config = dict(
    num_hidden_layers=11,
    hidden_size=384,
    head_dim=64,
    intermediate_size=1024,
    vocab_size=17741,
    norm_eps=1e-05,
    rope_fraction=0.5,
    attn_scale=0.125,
    extras=['local attention windows', 'shifted keys', 'an embedding shortcut', 'norms scaled by depth', 'capped logits'],
    init_std_o=0.0,
    weight_decay=0.16,
    warmup_steps=389,
    dataset='wikipedia_en',
)
Each number is 128 + 24 x the weight over its row's rms, rounded and kept within 0 to 255. Layers, rows and columns count from 0. Numbers have three digits each. The size before them is the row's rms in percent of the matrix's.

# layer 3 attention query, 384x384, rms 0.0465, rows 229-255, columns 288-335
078:138111139146108109106126147163118126126135118126141141157067103127107128105100139119146124100105092143172100109125129137138096139137114156170140
074:065134123130145110145130141121157147093144136115138094121122121112130124151129147113114086115096153139115142144100133185160101136107086103151125
073:127157118122149097153113094145129129094127129132110113133112142169099106177108185073117141102146116088135097123121111091096085187086163089115157
080:122117160166130094163109106107133141160157113108147152122105145144116139166157128125129130135134139099147117093126126109122147145120132118072093
080:151108128129137138138103124125120183131124145179128123113097142150127144120150132101170143177110137104105140136131126131116114132182122107162155
077:140116111104124134156093118130143150100136105130087124114137102143148169126140184150107105123095109160139091131177108070148139115111093101145112
074:136146120150136164085148153138122169123134118156144125137105087103113145117143150140155122150108117107162094136131120131118117092136093160074154
078:129123127159108101116154116116135126121120108094085088141140077080092110114101122153127143129111123129130094133175126126161144074113107126105137
076:160120149072135142159116136131089125181147108109092097165128116125143096088122107087138102142111104124120113070134099114142138157148119137136116
075:130111126134124142095115128127098155160126119142150111140108136125095156142144146169167176115106120104163115142145098143127136084162137142128137
078:145102156094123163105136165124072116142094117087124148157153162117116084132148085134142094125134193143131082103150140104089096083111159127141134
076:125143093080105102120145143132154143144124160121107128093120137141107118099139148119148133133139184106134106110166119142134104166121117146151108
075:109115152127129151119135127159131095116058138116156153161150134169150123108143106096132137134148150120141146128124157103093131136112134133153081
080:183100101098100167133145138145168162138136149133140105132134149134134129141109091105105098113110172135081110112150134142154106129137109106111138
077:100153139146106173094155133121072091116119154161144136124201134116132123130093134111098095129107141136097124122114135109140121032092154106136110
080:142171176148153147103089109101164128073178106120140132125111137099160131161117156181126078110109104135151166110149123130141122085112131109142125
081:134142121130107111104146094142164146146079136122147103136134147120167155121147151075135080151110115104132130116079086140125137155109144134178141
078:142064133128143109117101094130120115172101133091124122140103108153123091203098136099128109175106151058118098112137142133127141200128159068096118
072:060151108151122150147160149123178139101152143150097140152123155153147129137115116094097158129125166106136133113118078115132129128094111137126078
083:139105156123115134109095150122158092125088105144093172106134107127115128140106155130094128125143087135112118145170125140146151096153136121171095
073:125108094120145111103151131130136125105159151156128126105160129132097148142148141138165159098135096144110141110116139137125145171101160135139154
080:154103140105157166123157127111119122156097149107133096123096166127115140139123166094151107110163142119127134162091142137108163122108118147105119
075:173172127149113102133098127170110108126113108169147090174164128144096121107121144113102206146134109103110117127142131108138115146108120131105118
080:110106143169155140086183136143139110099148140132100138123120121131134120091130135150104080140107163152107123144118110112107148172148083152105131
073:147127095143141121098127130145158100097098128135121135165115109139158090097121139129095124119111106108100141144154130157134089092155124134105149
073:126125168098113119128097118085176148101095115177134100104124132136172125143125104198146131123136142138120133147094141162064105143115059111173144
078:150126108110133174130132125131113136143134112131182170124122148151137155114173135142133155136127131075177121172095167135150141174144143109139097
# layer 3 attention key, 384x384, rms 0.0466, rows 229-255, columns 288-335
077:165174100143162173146127125094129128168114143132132137121079094161117148134115167128094200151138117133137128123115138112139125181107141134122138
080:097103106127136098123098136120137153124111132077152114081141139085146106103133073101109086155113128086152097157142171140171115132097138082138109
077:139172113140184187154072141129076142080156086118120102166135099123143110095119100106104104106154143142119130109106145096119126123109161137122181
076:153138111164118127150146160150130112165154118132131081103135130131133122121112122112132124129138126159177120120144126100104126140099159141107128
083:141144101090147130112171091129111114163077148139138130141177170117113171141136139146116139168121100141112119151141105119107124132152122104153125
083:110146118127127101119112108138085111085186098145134133129099107114118175164127138164149126103119113115148121127116171132169090130075173054141142
075:124119113141116139127100126144135145113139147109144122150091123138071122081114134155130111142106145113157114154123145154120123110159114082111168
073:113080147138122153155146121133157090101171104140131119142105112159148117129136105072149227122182113133159149142157122136156135145171096102137112
076:171132125119113111129155171131140111097134128134162196138129109122144142139160123159156173187147115153134183129101126133094162077122128110158145
082:112122109116154138160109130142140135135125165107111128120164170164121127137114176115119105115125133166160125139113114123123120122149144127135126
078:168149128117099134153092142095097145131127137100082163155161149127127112128116122121093082125123131114056143089143095122097136152136116114123124
073:143126168158117120166151175120099174110123133144148126171125107103143127097123177103134158110136106143124097117115149128158123133092117137114113
076:191114130083119085147143123145119131120112144158125081160166161128135100106128103160138119114135194114098170131124119133174118135166103170133088
075:103132114111087087145119134138120096145143116117089136202127103106156153164111145112144133149176117161109113133108188088094146134183105156136094
074:123135132166119096092126114107101127132138135143162148145103126119135128139134118144151147169104100142095112155125123116140118123114122126137111
082:096112140121169106119132109094130111121101135126124146149103135118126148085131101102128115092140120126113153132123101117115135129132092169114122
080:124094106186137130159162102146121156086171129110130159124154149136134148113107108135136092156112073156093105176114133081153129178096141128169132
073:144112163139123139100136129120138124130145146087140117151121121102154131142090106085143107113146118138096117122144088145112099112087144134151151
080:122137133122152085120108131135124113091079167152107143111152089194166120121104133128120156102142144084181178093106134148128124119157141144141153
077:092138165138147124127151096165113123142113121091166144139087090104143146109122153151071118099121140169136147133124136125158137121114139119146094
076:180175157130111143141148092133138114123096142132128130122148129119155116132132107133124147144083134142095112139128113132183128156172117121141120
079:147138142151125166082133138139115098123159149174125098157160115138144131152095190140128121094126156160094139110125126100090117120102076108125176
089:121133116099141113155122134133124115126159166148126097135155105103133162159167127126085160152122216151099096103121147144138095084166153119160129
080:113131163147163099112115168126154102143153140174151125166083086153166153164155127117104124121125122120074157171094131129116095090127127184104097
072:108151164114132131111078158154127085123114167090105113118143121110123118131131138129129134151142108096129111129143149133107141116166128125112138
078:119130132170155128114079195162088146122135111134141163079131110092185153157149094120118146148133134120097126101101133165118142184101125142164108
066:115128156142113108128135117115085146097128153135132134128191137130112063099134142107141086108126130124149071139139123136075135142149158121143106
# layer 3 attention value, 384x384, rms 0.0399, rows 192-193, columns 288-335
090:105093136122109114117097110136104097110102095122147108143085115123108175149142162176144106150105136115143182089158115151103125127103133120117135
089:132110101123127117117124150151117174152148132126098115119110118120138198084154135133128105194144131148116198111153165155089132073151122130136151
# layer 3 attention output (transposed), 384x384, rms 0.0421, rows 192, columns 288-335
089:122135156122113187148121106155087137133136168092157123172119141127122132134157166143142134167128137124169136138151169175095118108112128124128151